{"head_dim": 64, "attn_scale": 0.125, "bias": "none", "extras": ["capped logits"], "init_std_up": 0.0519, "optimizer": "muon_variant", "grad_clip": 0.5, "decay_shape": "linear", "steps": 6200}
Each number is 128 + 24 x the weight over its row's rms, rounded and kept within 0 to 255. Layers, rows and columns count from 0. Numbers have three digits each. The size before them is the row's rms in percent of the matrix's.

# layer 3 MLP gate, 768x576, rms 0.0616, rows 467-658, columns 432-503
085:138143091142063135122109098123116120149148105097161151139119120169129144148106141111133133143070143087099078136148178165105094131142169108069129159171165125104146157163153131124133127147124100135122089098150100148115
106:123088109122127131103122117130128185123137153133111142129140116142134121133162156111135106077089139125107130134145136105171152087114117150149133161172132092164142089132095144147109137155107081103148108125113123099113
101:123112099145177132095159134141135146135152110111124155134129154125109118177114125109132099127108112124153152108093175122110103084124160114123106132146106152123126175129145137139167142141115107146152128117099120075146
100:150145119114111143169155122113123112106107154093147130126120180121103106115095120132097106116180145110133133100133101103101133106084107159114116088088136112106127140116140086134120155149122137127105160144139152089120
104:148123095117125165096187095120145127098173120071189147114172152099121133120097145136128091135123144126116146124146151137092077094093167100149113139137104121130120121131158101143151133113130111105146125185129111150094
101:135120110136108108095089123103126123182167121091112132122135159110094144152181134114095124106113093125121113119159117113127126084094156143129128098159126119110156164102105132164168098126153111095145127121142156133126
100:113153174106125139136138122157088137159113142092145129190086102144115117130124125115084140164179115071133131143128125121136107131141118105173087107135138155130119122108142130127218115181116154119104119138114100152178
105:147153167158139131115131117096145101123110118120141163124098133114154107154156107130077144090143133156134119084171110095138127117122132097120073131090126136088118088127140135111122129151109104152141172115155142059117
096:152095151140121136132132115102129150134128140089152121164136151093135149135143102146158103129113169139128137122108112162119127137077118133098119178087124125147182122141090170130144151113154139086124142131107213152164
088:102189131138144109127186110113122160131135113093156088138140108088102110137168135153116142105088121079119173122121110137143091157121088159109134134096101117086147157123097141159155096120115116151177167165088148137095
102:126092141104136127141133097130091095109096140125142104139148119126118147134141121135124161146101111164142155116144115123144137145115133138100141074138106148126129129091163097108092158140132139084104106148127152189152
098:125153159102125102144114085104171109116141066123151100149138071117092130127179146169117119134115117123116168155133133109115134128115116169152090138141090100140115108076181106141134121112135072047146138107144158153136
087:131094170169169132102134157113127108177135128129159159134136129112150162100180112127157108139080109114155105131194137136135150162129175131131138130140131127138155126144148143123145110148094090104116103102128119126114
097:110144082097126120130109108144128137126132143149127133076137126123114114155161139121129143142130120142126113105144123165111139135094104090153164120123141120145151096114124068121114128132124139132078149136194093135132
093:134197108057163112155097131139137102091117139110155107148135170103089118115096144109090122094158141132187129131131123081118112117115133173139100098104105128150140197139132103186153134126131157130098130136103161143150
095:119131142126120141115134121088114111099096116126121147136130138166144141147106116105135101171102121116174139154131121137107146104080071122159145120134135127145110140122143167137139091091143121121112159103170153103122
103:132111130102144088179135106142127070118115136090170169160109114116121102092137132157056141124108143090112134106128096116132151080127120155101091160091123110118130137094153116104124116110128148131148115106115145128147
091:108167130175125149065143150159136152156140131106120116097141116143085148143112178158141133152120127130137172141120109139102134146123158135123146161159117127093121086120139101119087095117106093093143102178096145144112
092:109144138096125151129098134131142105111114086124133120138118165138133125133130108123117170160147158096124134079149105136119159145139150095103093116090103136131118142084143143108131136120175144127162166143120091156171
094:131091089132120129123119139121146177140116144137177118117126112132096110160159152129118131159138121141110114107132130154137107142080136126099130113109127139093127127121130108115153100117149132119085132154134111166180
107:094197145115151123129164163131121103127127146139149164088146093132178136139126135101148136119110097115169128182158112101112141185149137152158135130088169116114067159153117133138128124131127092143106110144124126150146
106:118166106144162133174115117091119138133134097130049150069134073137091115152110148106156124126123117128129157142097150136097116114109141158100105158109064132180146151156102110120149164106102145130164127122094120144092
105:137097086127121119133149090196105080125131122098138169154132114096130159128089109123145095135149134081135100127145118150112133161170160130151104076122132130110114150159142127126123184149145111170125088142128137106125
097:123153121145148155171149083105148087135111085086096155120156124139151106112111146147130161093128127129092116140118149161146112132113165119122099124100114100140155181130159144151164158099109129149151115153138079125119
099:113119143148122155110064173121122110095098130124145099093083132147183129107169144098121164141092147130100127112144064108162098122125109126107090152104100117142140147131134131091138121138133144116131112122156115139135
101:102104123153120111123129102132097166137133126168113163126164115104099141158147108169128182115118133135120110123113079139094131101093107131161117140167098155139184148157152106133116115115110149092090131127103105138165
102:105098100129163120129112134154127156134146123130111088126131074117118100152118153132142156117104113140125161118130122109162089114146105139128088091165119135150104119104065161147172182087127154153152144107099136139128
100:135157090120128168121142109149123079140128103118131073119108112155188142139115157122097104122128096169126125093129201113156137094131143149117116084115128136128109146139110104182113144162129077148087095094136145157173
104:137128121107161158125161148093151120112147157154067159123130100108168109138106118141117117155164160094147125111125156136136145148139114108117112134124098133120090146126191119083128162153120137149114106100130141170113
102:117143071115118150101147126123133142195142139128100123145145131137080143078089158138172144163131143109110135157098107148102100079101095081100118170128108159166130089155083134129094165123129132114102112115118122115073
105:143115108143118109087157126098124099137132120153088162162077131150109148128127119077160160154117122138133116121104134146121136121143126099087135142101134108133147147148092103103145080128156138155139118120152177167118
091:154127147151118139135120124129145106133103127127180160141159118100136142153102122132115132136162140138105151130127121131165141123108127139142129091097119125123089112132115129169150126109124133147150126114099121138163
089:108152100128169137089130102160113169125105140121172137139144133146096145164095146150137132110140075122136150118160146107125119118149134104129129126102114132152140122100112130168094116170101136119151133149136104166082
104:137109088139134066105107117142141107146117140105157127145146138123129156109108139141123147120114098091090149116149143127099092122147160126101081155108120107112140146114129135116127138132134100122137104161154232128124
103:141128111107130139111096149121154178127125167088117129101127169131125112105134182149143121101136127115118112116125131156121132155159150136116120104108105118161111135165174096154116128154124134120146108130176102117123
103:159127143097130109084150132134114103129129163160113144126138127147113132130096113153164130174107110127082109118121133184139123141101121099112116152178111123129097151124126080122099159148102162113128098140122133100129
100:100135124101140118107161165133147120117149111121122151149087152166131178110169114131128126154114149130122152106158134055111164118156120154170097121142168104139136132116123141119112144156108111172147155153130120128140
095:146132104108077119144147168087122160116143140107113101130174100103158103151140129126089129153126173139095140158121196122111158120133063155130157106141090143095094143127145143117149123126162096110064139152155100148092
092:116144116183098098119107113141148118121150153129132140154123169092119130110133158150123114175134121095089142111108114097153139137125121149135099101080145140145169108157150113103129147128139104172062115154119147108141
094:149131123127153114124129146156144147118129167123153113109142134162112103130092165115097097132180116132134117146168155123149192127125115120092125161110169140150122147115133137144154118139195149158127132123119090095175
106:119144151121128129129124166140115134139077101114137170138090120156135112109139144120081157123178105157131080154125148158151125145078111123142120162113153096130126134095114131135116140097147139097095091104160115101150
103:141167146161139116068152156155118138145155157155152126121140127130140154154140155084122135130126111146122126119152116129095110113142129105122121141130113079110123129137150094115138086102152097136129101115138178106137
106:129119116155119109136136117131139104109087115132134120082125145160079122116131090086070139136154132139127113135126103134131082118117136103182167145147131113112105143086152161077171115103156090151132132125091070138093
110:117111142086119146084129113103166099157144156153159144121133160179132160128134166131136080113084160170172144169138135154075111073153116147158121129108131105107096152150176141111114118134164118109127149098101161142082
093:137140146124124097111119085108125166136110110124175102152136176097119128086093137076144104131128083150099125145092188122119153153152162101137111133127124153109094096123171115131138113133110122153146133103142139125142
096:125116116140087109097054151127124148109160107147157163105168129137111151090135121150111135126136146119156092152119120118141133096104125087133087109107145154112148144109093144131104145094125119133148112115125113082106
099:140122123137101131075067141138126130159153118105161118090127092150113134155113149151158136118105123112111099151155131095149132154109103116122111137151103154188145139114094104135096134106159188130146179091099115120096
097:110113106101153120155151111146121157117119114087172106104114162154105124109148165131146088156152121149114121119070164120161146150134124168111129103113112137139092166107139148145170156155107128150107115110167134155161
095:121117146124131149108096118134133106106142128109145131146137142090141160134119117192060116129125072105107134153123150117115152084126099122137118136120141143135106121098157164129155144121157103135094111097156128107099
104:125113124156144133147132123107127168101138104127140076107149113165154095115116151128125155143115105141126132127146164117106087114150105141122106125132149114133141173132127117110138126090123145166146162133160128088104
103:127152061127165174099104128129134132119170122137180133101169163150090098099208128128145143136112121159153111102163125111087132098127142127138171123124135155118114159130118127134148115109133126133119121141126157117150
102:155131117122145097120105097136140193103090083129134142102171139149149118142084137119065112081091118179127129139137109109162118153115150140112172113132170116128129104086123134153122105157124112138144097135092112183115
107:126143114131149127168155130096136139115099115107109137119137098088142121123100168110097081097124142126131136167152106172125150113064139099113167153146140114127142121126114116112139144110088138143108123139140157119073
104:060182117117131097099134169178125143152090140070134130103153120120112129110112117130159130129164145116115185139098107106120121116124150137168166128121117094116097111162148146152149086159070134121124115128121096148105
098:124123135120163150121163123104126147103151113164126098097135077082153129119157182126120102178154126136123164127154155125137106153107118145137137110157108139118139076119113125101092130105150144138140138125158131099150
102:084064168128151108122094114095118152137174088131113131139161114136176145181073137147110117118129094142117124093133163100110112124127068124140119120144123113114153136134140143103132187100096082114172122115117141150114
104:104184093106147149126154158132070158111132109177114175110133122122112151079124153161112160148107080164112116161142103136129123147138130110148132118121148129100154143148143136126159124121114102093144124152153128151130
102:145130113111108148156139132118169113089145110174165137162090157146082129130127134117156134139137216107104173135104136106103116122144136141111116117118099133089127133127157125117130133163123110110111157113165149096146
108:086138134157140106128124112102126089120101148111144176171130146154130121142146119135086157143107158161091119158155161119119120126097130103162119092134145140127117136129123123112154188156112105161105126088099145136137
110:145128137117135133135152135131118121118097115136108138148136099114112106083132138153104167094163157131149123101178168139177162125168117133174146119102162122119144112117121108141109148162152110111165129117103101100126
101:124121129118125152157097072127126148071121189078123145144132153171163130128065068117138125120125137146099089133103161123154163125138138132132092132123118112107118164113159118099142148111129142111128135098119149127069
099:117110132157112125180135154147110139130121149092148138106163121085116155147098124128118120148103169173120135159116111092143182120133114150158174130129143117099109132117118145098092122151108097125164142052195142072115
104:103125124183178115149112151137174151141139150129179139149123150157094127132112123152132161117173124154123168156149154130125154125112131138161136110185108085105081125092128130127173137123110126136095147150096086104169
102:145144140144113178149114161079132127144145127127150134125132122117088136075103093122123079125108099095109189107094141136103125081140124156161124124113154083146100076140106150109150134129137153061114123165123131162114
087:147134124096155124096158160154117151141120138159148145151114139091192129145124131110142129134117123092150091091085131130151151183079115123151147177157135145154158147165138107124188097150169127126088080151154141122136
104:132113145142128099107098127094135137119138116157115126136133143096089101144123129118115139111135150128144115087135116154104164163156084137149115120118145144092148136153137169096149138118129117149120147132090145147093
103:131113113117096133087121148125166095112126169089122170121122152113084132175157119158181123152131112137123077153135193163082129136092115126065154175112163136110117123127118128145095117107130131144105138106145110072168
102:124086105122072082152108141147138144095119149139133127152138119130108113095158187109121104116131149105113163097126162157096121098078134120102120135124145133140157132148136143163119184122148145094099116126121145110133
091:102115123156107092113162131111090154151147126113117116071128133118169114177114095163147131136119165085128143127164184130122115152111168128157110143126114098143105091126098130124097123155137099138148135135134117148131
096:157153135183103105176071150137139136139148106156146123140150115130141153129126118145112124155113140129128135146161144110112171106139109110067151099142128131133143104132173127141124095143141117137102181167130145102130
107:165138189141154134158113093132106134143100126124109115127118133145135110101124135114096129128159127108144138128104126089117148133114112106150177167114140123150150127142149139114150134136161092141120129147149133157176
105:130154115129157118136096152150165137159068117133145121128138117133146124119138111155114110124167133130119089126151112140140115090152140169167127117150124153127094128177134102122105177106112100141120117125131141136121
099:110131163146130113111113130142077130140108114118121126089133162144116130118132156123085146116098136138121135120138151125132096132114143122117117117169090160064102180161146171089153125096162085179081138138131148123126
096:149169131143116104153090131123142128185165108177157117102087123114117163106141066093138183133111122133149105137070124129131184128104104095135162117127119166114119104151110125094128161162139138139166138077135131125163
092:120124117109108158120143128096147145161103159126114138167154110158134143092105167136120144133064098141123155096164123158145174114148120128105163159135130134133097114086103132155102138091141117106135158118122124156099
105:131138143142130114132145138116133127115121141146101176167110149123103146132108126134104142080130118131096158150140079113133111125147146131130123131100136174110162100145128132149106115085154185152118148150144111119104
099:158144082146061137147139156145124104108141122151124126100132145117127080140140056149106125131148120118113132113113108168150137168108106135135132103144109133137141126091113098154162151077152161155113180155131136114164
102:153121097158157141121109151120157126114149116149091163105135123164129116141119077119123142161120127099165098157117162135131152159138090153137140120107158121155146161139107108181137117076161133117125117128152078114101
104:102142138121143106109120105159134146122151125140103088151124129111147110118152147128142132146116109112139161104145129133168161105145130174086113099157079156123133098130133141140139133139140090128107155153183160173127
099:156079090130102122079122091119123111139118116143091155173159100148145169145114159149153109140116122133139104113156163160128069160172144147131087133154146133155136102138114087165121114126115150106065147128058073162111
103:156142125119123122100109131145147135101111161115153145130131180135109124134138149126157105122092125132123067117148124159127110128154107130102075089140123131110116139119121150115090154131128155111099155150086148143138
102:112125168135117120097107102132090107146145127075087132156096131107132105138196101158101107126120124155147114124155153099141166131161168176156170171082087140129110096167114134129105083105106130096124106136132122105125
103:092161144107148120161109125114094148172151118156169153163156169113104147124113140145128155122157164123128136133165128103124136119071145134152124081127176130134116111159115107136171111126139063140140131112143106115106
106:117078158149151096119142106107134113169142116140150117154126080158144132117149077157126133106126124115132143152098129113077117142111102107131119113120054074092089077143144098145141152132118140090129162076168125081146
105:097107120138123157189127150160165164113126134114148151107114120140094129137143091152137127110164135151110096117148145157124108161102114123113141115103133173147129129144130128130178103164169123154177142166146136151078
102:075140121114143102198163130159163151109105075106116116104110077134142112112124078124170096123132143112169121111090126166154071138142124127173152154086121155149120138161129112157114141124076127164115152145078119096130
098:102125124131163089058140107099125120114155125129137097107128106158136100114124122116156136150100133147141130127120112132167114147154077126086153108100116115126132133161161122106146101166111147189136132090151141143132
102:150130157076143176119151122117110117142124161128152101142165170108144144144075101182101096135141153123094139115112131151117089134125125123095097111137134118145139150164112143129104149151124106134083114130112125129147
102:181140146150100143115140131126120094113109127099155095124123140121153131135131088102085167108107152062110103152121110079174124165135098106177132106128115146107111077141137118161088173101162162164147101134172127117140
098:103094047180116117115113174164098158119096090165152144091161125163130126124153110087120124155139112135135145136153165194143123090118149117140140123134156164086122114130102156147148113144121170140095089111120151112176
093:113112145146107090135127120125139133131123133128127152135112110103149146086127118122117175146147178121106132099110143106131131104152128151149129128128136113126108128091076186132106117109147141156113133141122165175124
107:144143088169167115127145112182169107135114152144130155143166116127104150113104142148126144147167084103129124167147152107129118126171065111141168126137175117115133137201143135145123129109143138146090160150139142160111
093:132169101134098080135115102105136164131150111139143070148131125094125114137128137133136157136168116104153166098130130135068122134136136096098172170131153118106111181141167143089116098135125153115164138165153100124113
104:148130131130175108167154093119130115097117133141141140122133129130189105135100165128133123080089102128146133165078143177102116112138117148087143085108127138086134160121106149106137132114172119135175138109137134155142
095:108126095132113134129119144161132131087122106099187174090108088140157148135112115147123118114147121120111098118123101153124155148098105122163114117130160122088102102086093163112136117168105119123148122107138135133113
107:155115104104137102131146125188103114125081142192118131089169129090114153084121121151143171111146128157099090131136117095167156117131118140116116152132141121113152147138166133125154139139093172137118102115088120159147
097:181131122123163128097139146125123100096095095169110132114142082123097130136157154158144108098160118073093105157122135145145128135106085132154099149120102132146120127117153162128091124134157130150132120073130132148128
103:130105127084167126148091120119112118128099108133128139073137144096115135084125090123136099138135099098112125132121105143139091147131082138080123134135141165154112142147107143114143100162133104110122119123097124152120
101:103140121153108110122153130134119123128164110154123160147113093117178136161153141111103131136185145172146102102143104150138124199138137129090146077146161128130104118186166155209103115134139136147098131113153135125152
103:066092128088123105124123137117148123133134149134133108128146127126117142163128182131064103141143092113107108118123143194101146145159144150130097062084154107182168139074127172146079175106098149162106126132148101135140
106:100119118114139159133109116090118135125109102094129123136136134148148084132115142131169121103127120148147118135109149149083124146179099156156119137107122114121114123105143136114146140140067149115095153124136159124124
103:163123119108183140144113181154145119114103132128120131131163115152129136135120132150088099108107112125122112144163125126116137124129105120148100123167124105110131132122157090147126081135116157080124119143097108160112
100:082133129139169106133112154126116143076130183125085153144097177135169126166088106121101126135112091129084058103172163147124141095138102106090102144170143114143151095148151105125119176120150099094150102124157136140176
106:169109122142125104139116109125135104091134135132131084135161095113100153131142103105144163138097117146142165108124145117134129088121127104143192148134097129152137089137134185096179124159136132116133164102126093131065
097:131140126128147115120130127131141167131188171134115109142140160104106113132128147093116122062126122185135062158125138156061158113119163117150078136121167148152141172093121116140130090128122134136095146107099063160103
101:092126100062107104121098116119150123077135108126119102135155143127108121141159121162129131158099155163120139130097132109102118184153095139122112095108135125134119117097121117121147097133130135138129102129105105116116
097:112121124139185144154081129115120144177134139089145098165118132135127116149138132137103124105106123106151167141133163123128156098153121102169129107150173095115118131114164135152148150139106168121130112167116147126149
102:162106102139139173122135132092134153141163132101139147179131124118088137133138132163167111122167102100108109180171115122126127101153150108113155107101104150149119124122130177111131111133112124105136100156166104105115
102:128146133122084139119137129121140139123138158161112131143135106085128125123138127114144122140138137133102142131142143086092181124160141091097137136101131129110087120096136107153151143148105111108113149120174138135104
093:082113129153121144100156112115122099119112100143109129120164120110158172136178134095150117152126119148122147115117156103088134123142149075142167154117120158139174131105165136145144123096131121211134148162154115133099
096:107111108126160147147140148126088137141160157134160094116153119127148129142137156159160153135133156122122103087142123107151120107148142120146117135127132141140154114116103203125107140145121120062128113117102115104086
094:110169145122093116118128122158123174153121162112140137114146098124125167125130132115110142089105101163094110116114188112121115074137100099111184114145147139141116104121094149102133134102145153142158143113124095120141
103:131150118099101129130102103148150100157115159172132122159095067130139153152095100170093092128120129132140103145097137108119126125133131132126114073148131097103175178120131148130132129080139118165146120132125105102093
106:102141139136094102131130102093119153157167123101136111145128135069141093135156146161108170110105135106091124109158075122109111140118108131141121148147179138111119143112116134181143101121103110115112150131149146169120
105:125156106086117154119171131087156163134158128113137160135129116126128075109132143131148128130093079144139133121124178114119155136091152130136166146114134127084140094086111145113155102142164126095137120141119152113140
099:132155106165075165114149134103101139156094129147144112080106151093126092187127151140131114156134109131152098130106143184103123078130106136145095118132134128153169115143166123135160121102128129133132118072163127121129
099:152142142141121142122140124124113188148147126146094124109140128112118077109140111159141131128087122130120149140152128149174148083123103121118114119173117116150066146124158114133146153137117108124103163149098145205139
099:105115126094147155109112132094152210064117128151158176136103133130116109115102111101118113141097102129107117081117112122093132139148134134110124124150139136106119118121139123153119086119119141165155094099132161132114
094:129149106120127104160165149196093145116146123143126132127162122130127125130113144146102122147148133110088140124093166149154120141138117137127114119145119081095156152140094172130161081113156122105096093135140093134160
105:181151135127102168124151156123169115133160094144146140138113135153112120151141091104116140121108162153180079162174153098108147135150106143114139132132158126116130135137167154084161100081178132157123105142187098121131
103:138137128167163102159152133132159145113119164131164150142116129141125073178128179120109095120129127093135168126117158156151112116133158129090121139111105118116149117108154138142132105124109086143151109127148178126143
095:140122111128169109134155159147127086137135151134142104123144120128102139119100161179150105103135075099118107119114169106152152147149136083098172156097125171123157141128167149108134128092139136061174119122079111100124
106:135162145071158078135141126114111116134181101162156100088101159128121088148140131149136125152111124149118148118122122145127167147153132163140108116096135150112125169095092158141118152115127157171131102132131098107082
101:134131123120149131075121117117162160131141152139096134150086126166142191142171141100163129101092139113133167156124101112138111118141119109157126103114138120144129175125146114096170120106129101164196142136105139137155
103:147055126156132114094109146135101120155128122073143174141114112106112171169127111092151106110131109133110136120165108085132125136138153117127128143095136110115141150086141103113102120069140101135114137144093108124121
105:124127149143088164146123136102184098103125134095116145116149151140180130123149110141109150154112128095133122155120160133155122095148122115148130090124143078096100117075130087125090103126105099118137149144122183157135
110:134119110137179102131111120200142138122114107118123158142129110184145168108164119076126136131140100135110117104121125145157125168138066112148129071114131137156184144141123134108097148118114141141121143118117068132112
104:146131145119070131111120143155148135137109142119102176145123171135090180134118105108125170140123142137144117123135123101133129130105111110127122170103129148145083109144167110106111168150140100128140134082126117100089
103:120129160131112189150073138124148110112124161108123153120132113119163156084099120128097101158098134162136091081130122106139164129103117108102123132155137145150092139127165132140141144149125129130120201120148165119094
104:118113142123063126134122127170145124107144134153123133123145075144109102092124116129125131061115124121159124103084159145116160122137106144149130155161112112131101115135160146131084099130120103120148155134120140110093
100:118157165139151128151119119105168126106126147094148105121107127136124181184105152127132117122131097075146118111140116111165105125144106127104137148130125067137101126142092110125154099107122133105118158130164111101119
107:136154128105086163128134132120139158144126126113125117111137119164143126136116116132149132122150114135113107096077127180093113131160103136123128086139098102183130119161084153113148154127168148095155108088153117139135
099:104122123106109144113128109159124160109125108100151148137171141134119119115125128166143118119127169120170171120159123147121109095122167116095159114143081115082174172131134098089151144108111128113114140123091104128135
104:148089116152177104125139089124153143159159078116175135124134103136101125183089118080136123143123114114188116125139154122136108160131136143113141145114138152127138143144109136102114124145125093087148095093137111158093
102:104142165168166132105121112118153178118178139100143122174129105124085092135117138143125176173101143111182097075164121129128128139137108115163114144149166116115158170135134163100144117133123135132120105101110122131176
099:119138118175130088132103107135071144155078138141160179151106107097129150143136104164138140113122102148118139120164137114108131114141125153160086128140117128096119164116137091114101108177101171155095138138119120152132
096:155130135131110135131113147154120127178134162095180135125158161123099167111120135124104121073191142139134132137137170119087125105157110087113117121120136102113107158135158134114119141084136116159109157151135154137148
103:136170136150085109133177156131122129107117134158137088107116155130144141169153133151175134179117097091120111073145142154131078129100109125124092162080157126154180142135124113157099134126106104159140147085102155153127
098:150129123082150143096145065128133157158109145130148164148110098134124157165156098145136153104110183135109106144133108142113105113145147122125154149161150089104161094110123143119116147105106106091099139130188128153119
107:107134118151150157139132149150120137077144131109141113151117204161106120143139183126117090097171134144127114113096100116112119141147131124153137088111163148152138098142117121112120133136135134121098119110119060141104
105:169169126125105140174119150123070102102145134169100142115126110121116129149128148127137114150176144135142100085083147123142086116127124137159103151159114151104124113104147128132152140172121114115154142167175110146102
091:118120092099098127178145122132164150111128143163095107097140160123177134178117133142155143113158128089117125156138120122158116114092118158143129123138120170153110143121113172114138118104130144114080165129157137131136
098:159112131122123118118105144131156125124128132118116146109143162181174131136082124118134173131162141100121086189163122145144097154096089095117156107205146111124138132104131130122138139142089150139091117150097086124126
085:132162118106135120074082167167120197125114121165139103110112114131107131159103173122144116131131114160128128084127169120116167135148100114100108120070154114141121148113134139146157107162132142104114128120122101135130
104:173161121126131151141148155120092102118173091137073158091145142124141098135159169099127181136119122114139143121133108116111089104120156123125110123141141147127116115125145139128124127122095149105090139123114097122123
105:112133136138184093096123112143165120119102117150181160137165132089113130091126129141152112146131091171098122125124126119107128103085129152117143136139125132119158137127138142152134190136118165125092153098156140127097
093:106096181104130155148099124159102145158120146129110156166123214181167150125116135136130117121152145138151120131090114127128130156155163127103128144095137084121152148152154135134151142149114130110126146106137124128135
104:138124133138098114105138175124141119129131145088126150160148139104141125089104140171080122134133113137178086146123115147113149177153115146132115110173164149108137162125141127180109172135147156130132132104114105165169
110:106110062123145094114100128139111155153115137125142160142159108111067129149092140139136159128120103110130127146114136143153119114127145158087134098135114160144092138140121132065131077118118113128121133113141143095090
103:083137144136133154183076148149100167173112141139096136096122137164113107129162094118143126093133141125123115151092143153115166138123177123094127098133134130146152087172141120146124150145130122163112080111135094121123
103:124100154151166088156118126097168122090137154101132128135163137154167150131104157156083133134122115118134142107155137107117119122139111102157132121128191133127110117137124126127122157165164138112115127100093105139159
095:098155136129118124094116125164089097141073146123123122133111124131159153101132167099121184123088130112122136078091117135103114136101145082126134163094111159095109084104090128112138170168139141112097113131164100137137
093:150125120153104161158123088145178132127152105134093099134153145148136110144124137134097119060120140126137057136119109137097124120110153127117130111133145097109147119147160120123123158095158136134146147112140132120136
095:126097174092127108132153145119123129146117113116116110119159079098127134136146130113079127116097149128127162110142114145116125117094091144163116117090131121121132106135140146146087135141137112147128091171134111136127
103:136155121136138143136125140134132158061131157159147062119146137112130143114120108116153119153112116095133122128143113125119111125144071099104134129095126080064118146126128121132140123152126139157079119139151130125161
087:118153109159132112135162133146109133127149122119156133138131103110096109131162170124121078122132135153091113103139164141130119127155148090133160110139152081151191105168140142168104137143144160113157155136077094108143
099:149106134173204110098170105082109131132129138167128149082151118120127142094119130124120118130117100114139151129143139107081133091104124123120171136103140138107125134123103101140093131140184124094127136135105120122141
101:109130130147115097121159101085132119125138115139127131064168134152126170126109112100106117099144076187126144113092112079125090177080105161121137123134141135137128136159164114095135123097127145136158181117112141132089
106:123146103122136100125128118161163142113146135132162102102100098155098145091105164147134116153142105117167112114127127119095099123140140132139070135097121101125114160122101111151098138158150142138148115104110137133148
097:123121112140137134100133117130106113147162122138141128074131099088103146124105109117182140124131128138174116129104123136100087135110129078119133125102083107105147106103142095140100102127138155135130125145143107091100
106:119114192146089129185145150109146095126109127130161129080161124153125160146145129155122108146166144168135151124161123209094130151115108132119094130115170083143129133134146069117125126107172167140145122144151132110093
096:112098145128090140125129128133138086127132135131120173139151109094125151129111095129149105110101118129182101130125135110098164134126137129143122158130150111098104127154127112116103115117109132171178099117115082099112
106:105133150125127150114122174120153095137138119093111132167135164176054124113157124121136159143114126084131112069135146111162113129152128123089151136138110165097101065107091129152148167166117104122094092056133120098138
095:110092133124129149116128130142095110145124135169081148116116123144150119172100132111134156140128133106130116152137160109136180091151121118094165096157113131136101114152143138124176146168154164116139162118122165131145
105:114109152102165114212153113115104136129154144138137135163130153105125116118131132106123122146100116144123128166130134134137105173149106117168111115133146106092125135124107126140177107172139120134102088122120137138116
103:117134136178153139121136129140120164137120147139126137119122128096108145154122130098163158145128148150123111142150131136159090159142137132138129145125140139093181106141106101145110145130091132141177167116111151129138
097:104098177160120150121078142138157108097088148150143095122163092143132116115134190107085154104103146115145119114121146154109116100089135133131124156090131122112111096123132121122097078124099153124134134081147144109152
099:056121107129165110140122126112121137150139154121129120094135133090112137117128173131146133123114119092114123116098113110104134124148151155129129155169164127151172087140120170114139131143099135141119132122122115166154
100:127133120111143119111148123165105102139086142072112127135147116138105145122117133117180097107117135132147115130135096134144096135119093152150127140096137122175081097114122095145148141186138171162148124125120133096123
102:155152116132096120097139124183107144138172100159136108162122123158134095159136114116144129172115108142124089135188133126127093153145075150093154106143094130158140110165137124135173102144148107157133126125134148125145
103:108095123115135112122131135126189154142145147094144149120163120100129126137077133145097144151106126165131135133134132106138139155151157137129110090160117117083154088137166091106161085152137130116146123142147137106137
100:106111151115110116157112122119124108112173111103117122077146156154139143123147124134113120138116141152131159127123131125176178155095108107147108145136145120139129126140113178147146180103152155096141134080137139171138
087:149138152146103100106119159122175118165147136190171092105166134106102144127090152111159120124116134073093120081085168131125115150094128076080121137147111140130121125159082116127144139122141132124073165138123168133112
106:134148097129172128131096159134121128147135136113134151173109137119165133159146129106139160103087131109170105108133169106132071086128163165136130105105120137149130146111100171108143142157128103139169101086138146133082
102:145161135133165122127139130093129105120143102130115121124082136156143124178112156101152146121135186158122143090120195108130160120161116125115111115123134133123131123156149133106126114152149144121114134141136157128133
101:140085131137092116151136149178157141138183153138078121148115135154157098133076114144087146154121104152116120103139146115147085169153150122120087126169165148146115119097148119156176127098157123143092116128106103126152
101:086154122139146134107105168192150100144102144145157201112129096106115103140088138123149132115128090119127135128103121125134103103133145162128125119203114135166127107141140134131129112076137101114182095167100100134177
096:163128114112148128099102155109114153148179120095100150122125101157158124154067114104080180177135146167094111131121130096104107133118118094125109143131121123152117100140118140128127095114184123114150154087150094153141
108:127114104108144142152174141146132113127155112118105112166116139159144085146148108105145097138116140136179075109121092114075101112094087144118156119118143115157152079084162136107119132146125141172096099099122113105158
106:137143136104186170175175142091083143128122147129145129081087139135177105128117128135097108161160107140146132113123137148144157097111138110140122106124160100136127173113148120149147096105111137137109151139126112121097
102:093174093125136129106137133133128143126140129104147166101117107119105123133144143180108130119081131108128136129154090105103140106119149131121126134162176154137150118156145134108100134087141145157107116125119144155070
103:144185154144118127108154097154142127129080134123142116174155163145107125130091136090115116141127081164071129109120108149103090157119139163172171109111167158098138121133117120156135108145160109160138147128151115153117
104:142107146071164152077118135114109151145093114120136131144127097124150118133097119148151103164133152101148193109142178137133113135114104114104184162103158123155134128139155123099131142109125140160117096124072150106149
094:071132115156103083120141181144132156116143073148131093115151139143111130154164130094115134123151144122138115124101117158137110098130077099151140148105138153126110139111150152167147120141122080080112144104120135111139
102:103114117134101122085135084140110131107127151151132124103125152134094108134150177111138138112158058075093117100113120100084110106147117117148143114153114124103117140162161097096119107120111108136121123166098150111106
099:107184131111143143142114129108123123119116096161134115121095133133139119100161083111090141157122102152113160122153157141149159109138134123163174144125141158121183169134104146123188130169103145126088151149137093149153
102:091147105146149176105152143153147115153151119126134147089151136149122093116140089138135114099122084105133156140130123148104160118156165162137130126180150128136140151111122106133152154139119087114158110139136152167106
092:089099110157154140107100109131091139103139148163118122140121171131147155089117135120148138118122119129138123137129152122166142125117139125122081084199148123108124159148115130181121153097130131127140141103131145090113
109:142155140130132099121129149099149112175133058107117115145158146130133116119103187133119096177139116137130136153147130134095153127153101193128145128132148128162175133126139139167111111112141113140097124134139135130121
104:107175125149119156165104156142141115141070162165085109099114133099148129122155164114118115140158160118114133145141120124138121163142122158103136168109153118130143158114113114117116088127160131166120122121149119141130
099:102153110117165141150105082095111107129185147147105139106152112139146088193112119127168157114111110141122129175144121165101110110143157166151144108102158134136114145167120135132106094150104161136135145138118111127143
102:121179091104126134106138126157116157164130102101119139158130129113173123097124124164108145133138098127120145136116113172137127147098096149114119131113088112117119111139155131158085116108128124161104130122096141101134